python train.py --d_model=128 --vocab_size=592 --activation="tanh_gelu" --norm_place="pre" --norm_eps=1e-06 --rope_base=10000.0 --qk_norm=false --tie_embeddings=false --init="uniform" --init_std_o=0.0 --init_std_up=0.0412 --init_std_down=0.0 --lr=0.00834 --batch_tokens=16384 --steps=6592
Each number is 128 + 24 x the weight over its row's rms, rounded and kept within 0 to 255. Layers, rows and columns count from 0. Numbers have three digits each. The size before them is the row's rms in percent of the matrix's.

# q: layer 9 attention query, 256x128, rms 0.087, rows 201-223, columns 0-127
# k: layer 9 attention key, 256x128, rms 0.0893, rows 201-223, columns 0-127
# v: layer 9 attention value, 256x128, rms 0.0843, rows 192-221, columns 0-127
# o: layer 9 attention output (transposed), 256x128, rms 0.0832, rows 192-220, columns 0-127
q201 111:183131124142103117151108131141127112168165096120115184091127091103101144154150173125149130099094116163100075119136105103112154143137117100139128141123127113156134106096136130090129158095125123111106130122139122114128172151118166131067122134165090123113100141153149120122106122182127167143134166132161146141081120137126134116154142150101159155177115163171135143133098116113111120132130
k201 097:082106153132135166109096147136097115072140136092113082138128123106121095141114129105131124130123115112123157117104114126099145145168138125114115065178126122121145119157112131136160132148124141136125159101120129112154118164124146093178157124100083101078179134132108098086158143145113131161121094144139134088108113120148127175120100122112082116133152152132152094130145089116134088150139
q202 108:110164161092155178102138143100111168112090124120124109139114153122114130123149113119098119132149151132167162145116130115118127099133150159120167120110151136122106083139148178129140151125130135135134142109097135105158098127068099160092147130101150119094117152131095123183117156083092111145081119147107112140163103130124111101079112128191125111134098149122110119141105163149146147155128
k202 078:154133112131104145157152061132122127130105142137125139138113144117135143141154118140141147148145168099077110140095132111160083128096117150121116155123113155158098136144149175172127131060165129100129076148126116164110146103143171140135167113098162125088125104144103156083135154130094129135117118113101112116130120137169133108169105112130127133113163114147137124094089161138091119124095
q203 091:160102119084144096143088131147121173102148117127133100169117134130094143139152153152136161073108135145132115126113139082136160160080136117091110103098156124113127119169117170133146147114094158178168129134137157137143104136134114120113130150117096130087145125148204120179120117139127126152138142095150163118134105150115108160157103098132165118129107125144163123151152155113151118141136
k203 117:128102126102119090128145124177131140174143161123113156158146151126172138098135122154143163148093117164108110161130143102145143128113149120104168139140168126161145135121123159157159191133138132110125102137176156120181121117138145155093106167128114143134109128129102153138133117145156171090146167144119106127133179070113096118106124117127114160098095140134167134126139120116111087152118
q204 096:182151134122135154108108147121155145127140119124130132157148149122176139150147114121062112126090100104127120123147117145186115159117176150063102135132082164052133139148116144135119169128134129117109099138110136125086135132129147133103122143163130129150110149110142154098090125101165135110104137156130145112115123109114117153163127119105109119100139147147113182112109103162163143133162
k204 100:148123145148115111112149138101141130128147140139134147091101162117132131138125139112133092149118142123113120146157093100123117128123130127112141110118129157120078150055139129142088110124132140092095126121143161147128111118146118138126069139109172104126113141121176105172065116130077110113104142123190113182089133099160120119120140131091144119097158137104145138194143169124159132135118
q205 104:135162160114105150149127121115153177132135174134129150153144123126124129106132120152104136135084118152142128154079101135119136127125118096146136088091145163149130160110109142121120107130178103152144148161111134148132134121136133195095147069133124090136122097163122120158141146137128169126129142188113125172125188121127152154106132126128140082129175114116097107122128143136093161162094
k205 104:100137115148149108161083117100124111118118144136123126136115129081106108124165103168149112165138121124123144168140102090109112126130151135114140082125135157108120081104105131161152128096141106165142096081098135139120156158128110163128124072134160114138097097175108155175104125151143124144096135142083097163124139127116163119079172137138150126167103144125083149120126121149119140109107
q206 115:195114168134138134114161111155091170136191129130105146125160097099169143149143110129150151113126109138162081118161146127111114122143129141147094099128098117125137159110102074128104112134113129116119093122111155110121122165109142098098150135139113124164113110129127145104149150138130143166097116105120111138099144174121084139124148147106140103155122096193139123135138124180090136159148
k206 124:169150167154144128164150120123076188125159110121144153098140112122151126134129097184138115117146147078121106158143106094128177130100123135113118143133102142167158138096114092146107126141169144113096080139126126083089167172106134134130120107099128131163134129123112173129140124133157124136132139148125120123103172175113127117128148154157124146148155130114125129161096190137116129133145
q207 107:085114143067200152117097110117129125162127141155139112117149129138102122115177093113127105116119134134094136087112155132125077150129108161159139108135130099127098122153151102127138092106138139098136102175144094146119169111138130133157154104131134134117124099154107161081121108107125135138133098113139120127111154174119141127115137112175105141148180087089126136125145143096160160146094
k207 101:122109103094180160085096119124092087132128127114162120126162158150122104131152121125139128102071150128119095083087156143098111125077099138104148116132109109128139161120106119133097141115145141140148148104148145139123177150121171164151186115132126136123140146138135160100142118139143140166153111115175161140118141134114132122072136155110118149156125074096073130146128123127141125150136
q208 089:077112086127124118169120118141161173145132095113072157135102101104143108100149150135110159129144131156111144138136144172119141111110118112129138163148142156156149116128146112137155115133121153127188137107101118149171167091164125086146093124124130157141172105127131108141180139136114144114183097129207112120136143127136110119132115092077118144129147108133123141132107151131123125116156
k208 090:102151119086146121131141125144152148123102140105135121132116068107106163137123116100138108129134102151158128129162140164098101139146117115131090172136148101138180149126154098133143154193117098129139126098118117149112125104116104112092130108164093162145137156128136094177136136141103130149131166151146107134125157104052143142124146088125124156113105165132169118096127139095163136155158
q209 107:124154108137154128143098123065174120108131095137092149130094143112119144126130113126134131117113145074110146118169087145129092167147144096129156138108130174143126131128106152142167164113090106142122144142145146095174155118117156136115131115060121098130100141142157142099142123121148144125124111139091154099089130161140132156103126092103155109151098159111101116093131153105179135090111
k209 103:093100128130101116106131101135160100121118148096117158108100177097107178132134103094145132126112144095130154117096134109134102142122130112113164126157128096140121165169156157134149140151162083149141142083144096106146096152143118084195139157141131089099157081123134119129181092144119119142125099118120117144088127127122148111125132092129127118123080159125142151148116089131118092125156
q210 109:138120133173110079126140111149135134091118151088156139108098141130112170142106112151097168136155135081111145132136102105110149130087137102095143139116091137101097108112131178152150113156139130156105156137115127159117105130095116065122087135102130105114141112117176166142154110155133132107143148099096112087116099173157151106130088142105110150116121097161148121160138123110109113158114
k210 115:174109131156150109142122119161114127138149151112103163102108142156174168144128135094126184127146107070120142102123143128125111137110161136124123146155171129096100091086097170136128132121087098138140146115133053135138140111141151097161131153160119143166149125124131130140167105130093123106139149118126142099157134134125148124165125156138103104137099148146166073179114107145130127131138
q211 100:136147127105126110115104113140131144134113122163073136133091113141144140110164149103120071172135141125122180091129131128135137089154127148153110109157144105155171139138176179126156147144141121155110084126143178103135130148143116122156136094131153128108133128153104114110098131093149130144139091110136133125123103095125150093122137124150149109152152177161163158158088097148136132196140
k211 100:145154141115157096152150104107115110105121092089109111115140137170116127131159157108150153131093127186109094167131177120111124116162125093151097138139114154148128139138142164107111114131143164114137088139169174128118119122171132130143148093154141078111168102110158137145061145138089119165136143142164097112107155167150114110160152119104125130149148121135135133122118083125113146124152
q212 096:095127144135120124112115113132111119075106209082161120103121153134132107117123149121097127141100129130137141096138135156082125098161171138132158116145161145175116140152120094101111141123126087115095136120143127137133099160093145122114132098153139140136146184112135121082138122153131135146121128141149097159159108124143108098088102145128097104127109133075170138176083158129100119148138
k212 097:124133134125152126122132108109123139127160129134174155141115090132140157146106148140093156129148110154140066186128097169142160132137126162098125123116132162113126127143116120107109127108138149119078145105129079095129126155123136160126146097150115180107155152113155100122110109138096114132121102154192108119147169118133160152146122158126112124182147166150091158182152089129129155131131
q213 104:078122125121106158130101125094147113143143143115116120112134096103118082155152140146136157121101139081141129119110114127126143107119123139142101136124126121088124161130142109138118148137131108102162148129124126129131129170169066078180131086142085164145128114133153127135123146127156129163128119158164118152135117139118103128165129089096051148099132111165139089137126128185132137111187
k213 106:118136140138144169107101136071118124111098096121133146070166098130112136180140142152170177090157123145116101148135130147128119140156136149124168113109099111136146177113113111106136122134122118154145147135106169107132154162117131111097090095142137173128116138120139123145096132137166135116138130122121121169074126131124147167114129139092097156102173134136169087113117136179120167148121
q214 112:109120089134101128147120139105122163127127131150105106150105146100152080105139195160179125139196147144169136148148154147156122110141143138141143147176142106141108128121141151106141089131123114126152158099124120099111110118120084136151109143152172122107094162142118118168120119089151098146069106112162153125146106124130090092129109138157117114119130115092180136131121115095129125102143
k214 108:088160107088111111106153120117127098077150148151168053141126151097126138126126153122109137083115121163123131089110132177133141137123136135131117174106091139108141162149123121097141147095125157099120164145139120101133115080111124105129166137172118142107136130107113103159110118119122093107136133146158127097148094111126095151086123116092100134123149125140193124099148104125139145167143
q215 105:142115140107113122104130109184135127065134151111163108136146123106117117140141172149119119144146115155116151133134141146089157127151153081131133108188127159142126150127092101121127122093114149159113120119095110126135125106161102135102143103196149113134142112147200126168121107105160083128110078108117118085146107135116128155149107163075133136145130104119098147094123139130114110118144
k215 117:145126096120089101095131144126114147103176113119159084131134126143099104161145156158086130104142136125136116136168142120127128147170118130136161123138107148131125133099092100159120108178104110160096103135146143118119172115122149122099137164201158157140127108120149162129136098115145124110143153126119101150132097157074158133095054161100123132147114152161111117136148134111136102144150
q216 105:136093151121086119158107150069148087163127092115119133163125105118131141109115112150121131142105146190132114136128180131129102149102154154119136117089151122145127142123152108153125091118137119142151182124103164101141117125116141143112098082107132130144145119186136157115090141126115113147103109159160100121134106148151105099117129098179090134094136137122173113151178101144150128118161
k216 104:147111107145131149142121082116120134120131147122154186147100151084161097120112129106111135121085151130124132104180110157169135132096149142125133115135141113089150146142157119127123130138155132119134129133165138100123116118095116125141128093076097140121127144129138150129115175138068125133108140117099101138148098134119152140042197115132128148141162151139160113155098108116143184113149
q217 112:163115124140168128129128103116100094145117135139155128155110161126158128141124126108128116148137122132109160116094168088173124090145163142152121127122144146083082121155144101155098119168112122147152141105149099158129134134101103151162098126125129108135159183131109117114103131146145151118130122114131132050205135149119128149103108096116115157093150101123095114116149112101175101113101
k217 122:128100135110115132094101127124119082145115129155157136173096151159133129121105133138127134141107149130133156131076125124158191159120105105129172112114142150092101117157142084162124133120143123123118107095128095174099092120138115140154126154146113114137154181086158098137132133070153142132160152111137130097126129144121116115089125098110104140062132094140145093113155170117145149113143
q218 118:127149089093170123110118138107148143113140121159130096143112123102164100141142161143113143135131084123154166119139135151137148141139114135104167118160142118157123131117093139150121123126172098142096119121089132108135173140138112101099149176132138135133107104099097148168108145148138158137078110113174163157113119144091107155101143129152138102128097103136079100083154151106090130160183
k218 122:152126144085144141135138120101180106111158146129169117117154144075139162158137126201112154111160145142128123123129125108156163138133114116120150162116078144146107117127088132136107147157133086107097138125107111109112145095148143097144161146141122112145101115158127126166101089143071106115146126138133144148151101110117093141089151138137147159103135097140109127124148141172085126176097
q219 117:081119145127116145112153119159124137117153117110082080134154199090126114115132099152109130126086151125135117137126105151149118127122110122109114112108096112105151116114159081133146117115113153119141150158100170162128103085110141149162154115107166150114146149163085162129150129116151123123136103121070109122137161092152123159130115119144163122144112108125100102072144111138114162088084
k219 121:076156129148096132127107157140131166107114139115143080150112153143103117121116145081121137126128125119135144122177118139130081099110116097102119108152157127151117097163118138189091153106095151148109166150127169154135135117108074130124153102104165104107148194149104138139156104122187117121077118115111136113153183124115113126115128137151127138138096109120134098117135119151140155142136
q220 106:057133181163092140132124109126199117157116139117085120140156131121110089137119129131105171112130144085110117121122161137158122106124158114097111126146086124120125114137129151122116140114110129152146127114118129128132171127120122137182106128132141152129139155138155152100160120119115153110107154128154109119069111161144140102144106116134150088123097106096124142206167102166151141114109
k220 112:115177139150110101119125099137130137154118079107134144134134147101115126169097111141138138098112131101117107138090102189121106126133131119108123112135142122129111147101127103121114082104117105112133160147103122120167173137139178112127131089115159139127188112113112110119099155145155152151102142153130156152112131089140165101113124105107128083091060147110167111138102122153158168128167
q221 102:150113138103169149135108155162124178147125114158136124145116116115184092131142097125080143120135151068117111091084117112154147122103125123141108122107174213097148148115156125157127090150175140145113111132113120145100127145172100110128136145143105133127100118106151145118133107112137157099121169091159118113129110121104108122120102150088158164111130136120119122091149153123141117100138
k221 112:187103140109128141118126137137149142176160158132117121137135143112166114109110170108112112120151113127135143158122120127095136175140088132127126187114127188135137117126119134147157167185113135164134138119110113146092148137167143114159138120128099127140095118122141132135052111131154117129146096106123118140044124091138087128134125123092143146103124104117145121115086156128152113105110
q222 106:135120116091199101125170113150116203114150122138129142136127117147138139133134103123108108111128133136104145130125122167128092137113127100176136118120159127180162146115120092090111121132117115143161109142123164167146146155181124107145125142114131125147052136121102145166129134121121140137110120063148100150101141155104120156151172115154113121143090159112162130128113132159148139118147
k222 112:171108108092123128144124159112142160179196111113133164149133111126136114110121137149170099125068091118128140124113117115127097149150150121088100167086077085124171112139136127131141140159128125120109137162142120121114137114144134130155159128088147133162080130131135141126098104125170109137178116127120139098123179126076113129107131100153108153173145107111106118148142164115131117136133
q223 094:079109109114135126150126121122117139107122102141107080101111199122079123095064147122075205149123151121140167129095168167172134136152137115117115117145104106129085138118147132156103104145113117136132153115152154156111120153143138109176144124105147097161126177116136122114104134123162125138136116142112118140159083143126124122159144133114141158148150089118115138151122140120108129108117
k223 108:139110122162112112115111138093136110074161134133147133162118155147131127137079164143099127092181105101102125077121166144149158104135105112124102060140132125150119118155134119102107087123106107155109128152127107115130107138107101130103149089156162124098136163111160149195137143117124136142110126134149180130141136113098106137158104133138138127169097119132134071114150110141136119090147
v192 090:163136103136114104118173136160113110152133176128123169149102138137127150117121170115121161131106172077124155131158103116081122127136159086153113116146158102125177088119131086131083110132150143144085159126132126099150122124136127151129112114105134107091112164143107117118107138108102149164125132183140163094126118137174129096120125136123181110147096143098110119136133180122132158117106
o192 095:090122095129091089097115140161122127115150152106104129138159126139151111141171121111124123140086110143135137116107156108142128182144119120124113097100116151121134131150170108129077069142110103109170156135137147146110132128129113113121104114183136120143137097093159090164169178100171116122144139132134107139156150112108128131110137149153104101141142173103166152096159110078137112100109
v193 101:117106134112137137147115125133170156098089067160115192142063130173139121159129112110135154100092145143093100137117095167129136160157114081123142101145084148127132100141142130132099149156116119146118176145097132089124113132142138106142104127082122142129149113090135140146115098106153129129105114107158119131133197163132094154120124131138134133120124139137126120137178121119103128137085
o193 104:130124138159143110105077130103140126147147126092120162075155095144174144095095126164083144128153160085136127120123129149170129164141149117128154126104175150112122169115130105121125100135144150135090128122160111145108148114152139087134099132156095111163105124147112103114088108155121157160127091181139152127142072165124152161097124137090121110142137134120120121094118143152102110141105
v194 090:117105134137136129123092072077143161109093177154170144132126122102177140115138144178153095126161137131136129125134152113145108101122138118130139162139170090085135132094153119162135139119119130160142087157105094122122161126137100157095142125156137128141122105107143091130104116116143115145160092129135092169097078140135100111157133119166119172086132144104104133159153128118165116143106
o194 096:143105142124086130137122160163100151153138121167119108109124144112142131132155118140146090147126112169106130157167160108144142135139122125143130145169090102139120134140135101085114147107100113077105103125156144096108131129097138132112093112095154159102114113172107126122156140089094078119087121130112169145150111142111121148147143155093142067124139084184141105160164134148093133145148
v195 084:080137150128136141171141123109112163081151119153166159104113142126136102132102140168172113104074123122162176131101116122120111097168176119088167130141102136108142126176118105180113109154107120128111177135165116071163111130120123148110103142097120137131110141119106115096096121086127106134129114136136134095133156119136107123115134140135124177164115114116138125135103125081133096139131
o195 093:164108138092161141093129135146130166102111156128154114123169154136133138102079166182116135100147114114139110168161157102134116144156093110167097084098184152121109141117135127110118142131152106122127142164079083142112134101120148145128122113169129152146154150134146120141153136145099102122116100160096130161184086125123127150136134158128143082085171149111113130136138133119106120125125
v196 091:095126152112163093109113123180089092125142144118103125143136125100178124134123116092130102140136150118113153102103165122151150120147128113168137139142076126091092111162169139100121123110148142114161112094128146104127106152092171125114085138148106130162108088132099099144173114113122121120116149160106060135139108092131134124117124132145162111137114084170087135105128166141107119136147
o196 090:110142125147119135123116137122161087100115132144114127144140133159130137105122123176129152090095099137128127135132097175171095146125082094138139151137142112169157127143105126111158144096099121143135168119149123151096143103159102140170153080091147147114122186129117170119126111128111125122129075138132187123110144162137125135109176113160121129121138164092133143071150143140141157081130
v197 093:116100156134146128116094130148154081183104144130127149108138103140145116113141127135129105148095081150122118125130102125102138144161155113152132134149154116138122119160138171136130137175112152145104112101129111127119125105110141143085150134118101128101146109190094108142178148122128137125134015102098129105128110121122125120125115124079084113129140161109104157111129138126080118098146
o197 090:101149128181090144157123093119104122116132149133156119143137149065159096118141146128110161130115134114146142144097173140192120098145119125109131165131121143078135106150107101094132131142132131152135130170143132123141107146138104139118145086146193155159121192113147136116098138090129146134127152133144140143151109149140089112154078138160133141107131183107100114157141103136139128099143
v198 098:120071173163138137091127147156137074110164124120096135095153126136164117163100141117121150151109096144111156151100183077091145115143135153170128148097146124112097130158121139114148101118151114143139117111100156099146094133084099140118117133153116115134150111148090160115139132150151083116144144177127092106128084111102154128171123127137182107117137102118110134125124101128129133115138
o198 092:098143131128109096166126092141142154112121077158174100144123137114096160081168148141141076134112136164144131143115113164113114163119119128101086129102157092151143131102105097149154129104113144137125148171132139145127123126136124142137145089112143143118120162164139125151126132128097130144149094067155137120144157132155101105104159098123082099109114123087142104140165124176088135104158
v199 104:113114122144127140104146104132130135129140145182114155108092135117125138132094127120134125119107147135085124137129196139127122108162106122151120162138124102081132123149144118135100138192139141112142142073119099145147140124095133142073148172141103156105135142147149131160094154126137136118105104139112152140139150143083120152173101137140123094136152168125105153161183105122130066174157
o199 080:138104153121114139173133136153145165152157146140149134162162130089133104124151141152114174133111102149145105143109132143139109152146137154145130177109096116177136167152091163094143152114128093182092118148134138123042120146158130157089155105191126144148100119143118130127088103121097125142096137133143133145119121150119115151110154112110156120128141121092163127119127142158114147111149
v200 097:137157089172121111101171105139094134172149200137141154148151105129132096128149142114135145170144200113118132122123104118141163124136100142158155098113102115156153104131161136113145162092153138162130123107151102179131146169160119138127145136116157103150150134109127123089114143141129156080135113179095156127116163146165097138134153149127138128140147111129152105126133120128153147120097
o200 056:114117157113109127156119106124121129117140125094107101139143121114103105134151141119170152114098094121101102161131179141120134150152148093145107205167132090125134154123142151150144105148098098102182144107128121146061146146141133102154117145194137138130120088140174143133129124127132086119152115101109159118119068142151144093134124138120118139104160159120137134146159132091155123139143
v201 083:137077140145109123143069151125092131146122147121123086097126109123171152127141125160169083117116150120151106164111116135144170143163126114186150105127153148098111138095143157099117153153110120128115166103141112148132132160144157154138105142145140078117129117109138133137129141126140133125127115162137135165089139142128154111142118150164143099122166141168137107119196148143147193166120
o201 092:064144147131129101116173143134148123066145139116099160155148126160080131097144097121112158129125180096079144098132163163118114128114144138163138156110091090120136108110139159174113109161114142081125108124173149115102101091117122092158105087151180136126141134125146146152111114114137080133128126135133115124102089131130114113108138125108134125136099148146156162125113110126126146101127
v202 093:121111119113180153121146116130170166116115146147094116097148166148145098100111096168156140138119180162160133147153131117115115140153127104092143168117128156128151133139117122143123125124130093135084138147114144129132123141119088111147090122098117136125154092112151075078128094098107071115113136166131092126133164095118143104120111099078119156159140149109130153109136124127103155133073
o202 097:122117152129126131125131151116165111121154111137134135159088127123144159082108146152133133139124106134116187081090146145112172112164127104130113113116118121090106131126107122128098136179147135135136153121134075102131112111113140128102106113093163138158089157137134155150152134166138157106137086124156130112136071127132066143146149180143125067129162096127143098113116123109095128156163
v203 097:115120130138130165100097094164107112187139162117118113138206116105151108138121116109150131140142160140094147081114093070137127164153098080156115115135155097133145128135124151146142112099150130150187088124161113165113130116100098118163147143110108099132147077118112127152136132156101159144127103121111142119139156125157157113118149131122117143145107117114118112104080152158128149130145
o203 081:093125126133098121154113145118115106117135152112118077154105161102096088152130179111182158124144138118137191170124160142133148131167102131120144160161127127115101127137142132129145101146100098116136126088138156163121087130138123098158121108151126143124126141137161067125107128123148115105188101142118155141111133123108082083185109110163094121122114120137140149147148110092124122144147
v204 084:093082147143112099055151134117136124136149131100138110138123166162140138138125161107172171136107163125169137123119109083087152121146066082094125141142147157122119089124125142133133137112157127131154090101108111131114101168112129153099135142095131156142125136117133109124135147127112168111127123123139145120151109134103171150128111155099135118104080168146130081155092120111170160129113
o204 090:141146119109157127146122121161147093166171153117119123102135119126119117128145116103106121143118130160098145101093169141117157116136122142146144141129143117093160181171114096130102109126105114123131200135087137180105161106136117127142088086149150118147154176153143113118139113069105091134154084126111142151140137090131131106111178097109095109153157104109143124126124123122172141129145
v205 081:133133154139128121141124094118163116133187169100148151114103169121089112139152167152139135107100087144164134139144110125076123143120107146145070116103128147130153155179150129125070115171146147071114201153150125135156122124113130095155128117147124108134133150105164103127148142121103134109098115146142139106140096135117111120131158127146123118114157124115131142140123133065133171154118
o205 096:132119135166119115135152154202137132120112153102119107130140128150136114096152155112075111152151105143109114105104113135136120156134137090122149156122120136129095097140107167155159148114126132133153126140109096136113085123170165083130127101133106139078155116119189102149114168078133112132134148147150148140154170119131133084156129177099126121116154098083128114089168143123102126137125
v206 096:109127141151144140137103105140105134105162130150134125094123160149107156124126113117119137111112114142133166134129147145082130102189152118150148152137138112121166127086149073114047163109097108110118130143127104107122149150112149108139159115137155174127123126171086105093109107079141108150140106136122108145109080134138081132116115110143144118147092178097117100138118097127125111090161
o206 084:130164127162138123160166144112097141158110140137127146083100134110149111115094103161112138150111093123117131166151138109168116130101143140135130084100121151141118145159077177151107114126122127151119107141129125150148070120080120160122124098091134131138117128145132121175166146149108124131107141134124067189120144108118156155128119110140122089131136109121119093159181150141079156129099
v207 092:101133091105171138113159116094168135125132084158111192102145122135101111129112112102132153151100133131072128121156119126137145107099106142131118139105162136131116124105136141090103121068112124143157128122134127127089117162119127091123074152122106152110149168113131113155105155132149139113119127166142159104122127155159144146145106129082178082119128155139122119104149166106156161133075
o207 089:192117141139088104112100126185127114119168099108110129125145092125143176169118138099159139137166134154120139100094105143114129131100143113139131127141130125129149154088141101121091114157130159133073122117101144126103126110136081119132139163113136067152158098131138105132132114110091120149113115084137101106101120176075149100110120109133130135136142090100117113107137109134123102125185
v208 097:123114141122100132116154094099085103158130139143124108084116152133183151153152142086163122145102140114147149095135124142113122184144105050134165118128125134128153161165079134126163104086116167137133137146145114152168120107174143135113178126122132119113119142116125110083118118155101101115171164119130163166116101113142118139117115106123144107089142116135142121120093142138161106119124
o208 081:130093146125167120100109139143144150117137099109098094114124099127099121120109164113114161092129095161107112085156160129114100092127138142168156089139106163143111099118138112140090090121087124108151128117132151127120122118137150138131069111108133149151162168110137085158158120123157126123090094123055124111110125106139102154110148143172105168109152120103130110171135123157149142108112
v209 098:124139166133140131159117140147115136092122171129125120143161170133149185120086125127183110142141127123105124150130138141141159095149130132144079143091189167167124107122126116120132134140134141113127119163181122096106124121136104142137113106119116118146125134141135099128147084084136143105114103094133146129104168152109153142089124146103128112146092185132119116071080152123169092149135
o209 086:132136098109135112113084112112114098151153092101135163110133151142113095153115124161087149154146134130140181090141147092129130132116126082143144139131085152101149184098120170101126073155117122127127140115074127126182093132130129123160161123117136122105143125096116127160144117125130122107152145120129125145113105134122107080150148105117180089127142171163115098148126088125140161096150
v210 085:160076157158116179128071115114131128122125114106121124139137150151136126163120131129088144137129129142119148145130146112098151183087108083158156106134148106115116101163091141096117094116144166155137108136103110128160110123077112127110140111126182129135166105097103138127147114112112118108120116186107145104143113102128126148144163131118111091136084163102127128121155175156164128140164
o210 087:083150126119091115128123112144125141129147162112103082119145124130143131092160162119120098133169136102138118090112131143112109107174126154107140161091167117106121167159093143096135142105090096097111162144110164133147071128150136123139123107119105161151132102131157143162173135196140146185125131108136151180140122125105117095134131148127131120105115074112120102124118119149118105143144
v211 089:117114128150090123140105202120104107157131114125103154102133107109153115125131072127140150157117142169112144154115072160141100107154129141085124111109125144152099120093140115154128155127112135177135132145156156147105122116125144120143116089118131101164124160148121127151095109162122096080146122182134117159103086133144128113148113094077149164140156086126103124105122116143113140138083
o211 092:154148120201151096113104128085134113084146063148169134144146130119139140118082157143117108092163136086139133118125173154098164111096134151121119154123109124149110110077143098145113092178141124104125104122123078145112160129114118131143156125173151136133155143100107110125147139125120130134128141093132160108086148172138138132135101138136120121164129143129139141175130162126144118133089
v212 091:133125150103113068170127129098160137087126123105156153157077116120121116098131136138077092123104138118164113100139123149119089148112141161129099130124151149115133147130159113126111116082150105111156146090128124141141090122174148167157088121121098172138082101109141147139135142160129097125131166115165165135124125143158133113138135102133125129136164134126120099189107169141137119147175
o212 097:136103119145133161141114144137156151152142158133083135146113142121096136157096114126130120115160137085156149123134105144135167088120120137109149120126070114134123137136113143103144158107130155102119173147142122146145137163152108098129144141091128087067148100130128121101123116101180148144149113139095134114170140091084165154095142152070163167088102136117127135111154118122091102165109
v213 092:121119120070170151160189143119163173128126144134113112124132102100111122142141125101138125143157140139143126132141091106088145147087106134102090143091097148149083157156143134127148129105127130095136123136131138141130161132152133073142110145133131110093153164135123121149125113082158161117167133127142137106092123105119143040102119122162140128134146112148090133130096132153106152119174
o213 074:128113159128086135131121098148124057132099119088134124098114135161123114125142142126171176118097134147136203125070113129144194112107158099122115102144111126131109086120133095168121113135125106140089132123119117104128083154128094099138133102107109144092120084130144135151111145133112128117163134127156152081139118110137099127142140105129117178120149131081127131115108123146155134158108
v214 099:118144086086138109143094136179100153126175116128133156135144127111143104164122129086116111149127154127109172162136151133164146163115110144167161141145140095098133134157115130099120156124142141090161103133116130133091127118143123127108121151107110122125129082097122115165148112147149119156102135153143101139151124148149181164134114162075132085114113136094063121084143127111096153126100
o214 097:106118133119092139154132112137149139130156129140121153144135153154107100122108124103123116121095129137120152115108120171137127156147105116100095137133104145182106152140117131112139126093142117145080128085150152143140125163116120131140178164099133073116066127125122135095092138147150122142114094137108138168156134157100120094128123128167134098184125098116135158119170124203160139153175
v215 092:137108141143114151144103119133140165129123161109132095118123131110107162071126115126141117107160162152121098151142150178142152134167094131168107121128141100138108142128132126130103121047125133108127142114139169148084135122135138122113101182126135069130133130106128171133116128129143123114113135115142117078123057177147137095136151099093139098094163123140144082159132109156123138117114
o215 090:094146115112138140133138149102176129148161126132118137126122085137121157146151078115116121113161117105098159108110099106104147139068122098111147166105088093131155133097107156109130099182084120121110081137141143164162123164156113077120121142108137128151092085113122131139121115134087152146126160109101137111097103118139086106156112159113123149123106129095154142154139171122149148129148
v216 101:142109176166118121096154149115156091137137144134117134132148117173090122131098148129121143106136121108144111114131093144126148114118122138138125101111128139166133133140110139146128183132116120124115130114176134141090177163109121145155125124118115115148124144148067141158150096103129174123165120120125154160061155109157117123168131154166150136150124068180153116136123095175146172123143
o216 089:115176101147145093145135137134095113125124138115178094152151118121092164100124128150159144156105110123122144144143127086110161104152135145151165139148117116117136118137172156122127088147152116157153152125099137117174147124146120137183120118155144124129173108153148093151151138091114123129122126142180110086140143095133159134127119050122092157136118128145125130173093142115088142118091
v217 090:142137151102109118171159159096096101137117135153119109090177147134139118121085111139089125114160151128117177131121169092145141166105136124150124122098097155146093136109127122153159145146154133108108120118136126169123171117127120172138088121123141149089099135144142090155159102190141122096111102143110142144100128084159095135158114151115141178127110148121126141099145181137101128130120
o217 097:082163142155121139115127102141118129117113150115073143163080121122110098125124149145115116137110104144154095140147093122091128150194110097094176118107108097136131141138160150113136084125171095125110170162108125126119157111088139165112150118116131150134143081127124162140118129124157148144151117128096188105096147127129107104135147167134138100155162109145111146141102090137100128135158
v218 097:128137090133122123153179099136124127095169116133131138105121126078076136119137140101094123190119135133117095113133140133077178138159110136131117158148104126123150138111179111116113129146150116125140112137177102165097115105124082112108141134127177148152131157114137140104108132092092161086115142121127129110151136147140109162113128163104114161154165148082128113120133063119125106156131
o218 080:148109142108152135145150131109126147173165154162116148130130133094061104157142145114149115146104120144124136165076105143123141139142150106117123148117098145128128131162047166165140152133107164160105111105113084160102153157165152159131131146179108116118084095139161130154116158132142118117142129120119135148115145129131173118161110145118131107113165125075111133142151152148151131128111
v219 097:120126127101125128147136116146163151115107143133106138101130168097129167106139126170112135068141114135166149137124107148111141169125150119100135159134107141115126135184148093157111073139150154110115147135129127100141163120108139081138128154103135121099115116111135123146136156077148137166147056115153149101133141099125102123162127106080142104177124154159133149137128089139181159145140
o219 089:136142148189111117120105145206122077108142169069166112122111112180124123113116094125082150140085116120117178132129110112140122099130113122109152101093186170115117129114122145100124160115175108146106144121112123133177091141168115136081110102148125130141109123129094110143133111152108129130110158144127112142104143109115128155135156154143133124129126138132124107152109124143103098127106
v220 089:118150126131133150079159119127104155150179105135129106109115095129156114153108140120159124130150090125159084106130116112154110130155121124129127101124136137114156163125093163160133168149071110103165164135128077137156100120156115135199107098171098112126140122112119146172100145125129138140113144125105151153139091115136166157110171166150135104117086144134111099149125131107125099151122
o220 100:115104143105133148113111113108167104185117109106119120087176169074098088127119158093172112137127149117079119085143122129111123137143103126146109127132136128170092114118145144154108138111150153116153142119137142131110118140137128145138184094090121168090144144144174095117098130108113117105119121185146065145121158119133138109105102087144130155135136135145162148100112149126132156129146
v221 092:129124138081108116108081098131153134148143137135099154134116127145114145122090106120186177117113100100190153056147127155136142125137136086141093102129153150144102127123144122114136141088127131084139122122136116148104110152099124170159082117147123125193118120168155127156121116102095133149091156140129149146100095124124138152128150173117157131134120163141113081118119150132117143141128